From a checkpoint of a small transformer trained on Wikipedia: rotary positions, a variant of Adam for these matrices.
Each number is 500 + 25 x the weight over its row's rms, rounded and kept within 0 to 999. Layers, rows and columns count from 0. Numbers have three digits each. The size before them is the row's rms in percent of the matrix's.

# up: layer 12 MLP up, 768x192, rms 0.0867, rows 311-324, columns 96-191
# down: layer 12 MLP down (transposed), 768x192, rms 0.0804, rows 311-324, columns 96-191
up311 101:501510533505504489473488441479531502506499463500540508463499530510535504499486509480477490499481544528467554516509497500485540474524504498473487532528522534469488502498475503484550485512476489501508498502494491495554535451512506539509506483515482414489471515499474478544518516502535521468
down311 095:486498467515511521483475538478479508562485525508510492557513480538447515534473519506448496523494485460536512492495528477520492450456494527443524465463500496508511535460496508521470476493502528494464528466517479520455469536471512477528563520459506515512507517500474510477481490494505499494
up312 111:508492551509473477436482452467509507520541511503497509500507521516505523521479520486512539504448493512461488514556469475509512425521497501472500510497494538482488481529478498496499517517510536487537506497487533502476491489522508533462563492471554473493504527511505511514465507426479531447
down312 116:527471497504483508492479471472480545512488476471499485514516527524514524501505481468496501568471482499465523469471498494465495485486512487493505499532502558503482494480554441513502521485483516514508555542530498516473511463487511492473434497540428515533500572503436471493481522492481488463
up313 090:471508520527487495524501504503537528515482512486491520512476512488484501508527514571512454490528470479491545483499536538505513457518482531501499506501497524485480471533496522479498473521469572478487460508543519528532442482418531499534469501551514500479499531491495489472533499527503575451
down313 081:502476523493459515500509527501484475464493507481540479530540490471515507483475466484412527516502531523485488491476467455503520506478527455496512515483470473506486484478535495492502496469546458542519520524489464497498542541579498477505448480482547501505498474481477489555491498497489476481
up314 102:494539489451469438490470518531502538486456464463494517499507531507515432480523550541492494499518532494507496438507490518521475472498534460490500482484509510524515501496524518475503496516485496492521510504539533469493517484485473496527521532464451515515520533492494456518453480460497517458
down314 096:487467515507505550533500477534494476454484522521503524490512519481550545482450460492466503518493487480514500475478502488457478484449458504510450485551527524503460527491525517500480481474505502524503486491492495498487482523496525464466488485521534520498530497500510490461549500559483546517
up315 114:516511503498478503491468467516499516515529495494509516483523545477490475528490503489515497487510483479499454515468503519520460489472476502484499464469566470478488464473562456510514565550478507497471544472503505503530489493451508552546523478495480455531498502512495524487526534468523502506
down315 118:515466507484509515492488516525467529465522520458505460514463457532533528551526520500484523470509517531509535506545505475471506533518475471521519548457457455457481549544491481495515516477497547498523443468488499500508471497491508442491516545499505518524497492513523507504461484520518459498
up316 101:436482475511522470513451479518523472510491503505477473526470476511526476569475510551430542493555485488519505536513484522473491519529486468466527493483525488526537481469492469504494494515478466469546493500486481497501496477474498538490516447486484515488485522468480468510464510499457528484
down316 112:500482472543473472492496490476507551417473509499456479499502503488467485488504464523544503459520529492544526535498531478521493486501491502538461500502486536482490514519521499515514471508509531516467493502495457472480528514494492534519487534525469507518526516490505512504521464488472502466
up317 098:494479536509552552487464512520519519552478507454507466506496496446517497461479525516500535534482487534502524441517503520501528515493463522493506531503492511467486497486513483502516512518528549474540510528477509471483498455527501526541499508500526503484488566527482455548485536466509526547
down317 111:482550456495501485502469515496529523504499499529505536497452560558539474526475491473470479504504499529500499503476458522507493503498441489479465457498473488545514516500513478494517509485478509552500460483501505496464506551461505510474503506488477477530495438472481519474475448497517525504
up318 106:496525506509505472509479453468557465502505499502526496500438472481507454517504502520484513482476489500484509502491504509530562451518487498524525476458524455511488492495474533490475500512523463527510488496487497500537512526455527523494488486515515507506483499485527509534468501486503499497
down318 110:483512558465474493516473474494514505479479519474531478495485480496522536541472487479471538501494498483505500496493493472482493536536515539491525519512509522486510503478490506519493524540505528511511540521489467528463477457542493506514483478513506520509520522485471451462504509507483532488
up319 101:505530544482540473506492510460535484529492489505525496502505507498507472505455499517538533523503458469472481515547494510521553490559475472484500490468495508534491498516540481485451502501483500482529492544487503504500467466504503513489507513434546512526438510480491469525421466461516499517
down319 101:484512485498473489518478547502497540442517535481510488475470532526510505522515448487497455494474475534532483502452494477505485484469502543534488512523471502503524461476507525508509524507499506532512491493519499466468545512521526504515592459533503503497507481519463536487517504535507490443
up320 102:501526496486496495496489459491522519488514475479521541525471473495510519502504502517490493522550485424508510486524508517512485505558470539502526495468511530460493478518485434520572521507481525537476505513447509488508515465464525499497487522507481500478536485500498510510525526486486512517
down320 101:550519537494534517459511499543472538444492442538496511468489479464450483490512486497519519497451503520506478485520488487504490482496494479500475535532477483501478528537481556516521510496517462514521525490500474490527486487515517497497419482495525517513521502544517462520488484477502455516
up321 104:484503498517511468500492459547511546526524489516503537578459533507474450527526526499512514489491488476460489487505517494483506521489455484500505496475491480498507488522552445496493591506489517530497529482493542528476479498503528497545505474496497497522483500496472502496536501456501538536
down321 098:521492485478525484513507466557444518492490477477545470436532464531504514484502481528492519500504524541529496526520514487483489517508496485505504499525510483495510495476489512483509512497535447535504490466499466527494495527500471483507462532495521471494523503512538477480488485501488530460
up322 100:521521546493521488480530473511492521529507438479512477494503533495517456535513478525511529512513454522519444499504479466531463543468475479511494523491494519483505471482539507473508507479466509474457536560497525527555477530505504466522534522512535526519501489483506487478530480467495454512
down322 096:494480478483461492506458505485507476524496545497531498569515466485472467463494504502466488496515552484512514498499527519479501489557503471505544490497543492496524518527520452522520500503455502516503492496499473491508527468514463527505435512500481487513555495550497484487477535530554508532
up323 097:510489504545450475523460516505472482498508481511493463506467537508522510495512496507494477471501467473502487507502506574495498478498473466492471501473447503538510480481467534491516516496516479499539463495537508485485471486481518526498536522506490525474483506504529507529498524494497500462
down323 090:491482487493452506452547498504504508499467523470534540512498503478489530533498511507473494502480532537454493493509449514515513518495531505491519452524533485497516535497519511477495470508526539510508535514447505478512481517501510439494474518512546484558493499483500459508501484451527515500
up324 098:465523538492515477496512493497505465553482523461493468555497493487524463558485497438494503552523543508479549479502514489481509506506512487525514461485545503471487510486500425510499518501484469476489475500521468492525498486455518464505504509497503468543553502514508480495484472521530511523
down324 091:489492517522481487543474506516457543501515465514542504449465480465501486504555491524498473468527501502511446507505478506508525535495514501494471503509483520500520504548520576527487472497505522506503524551491480439462488494481468475459431499478532522499496460508497461495459531530494497515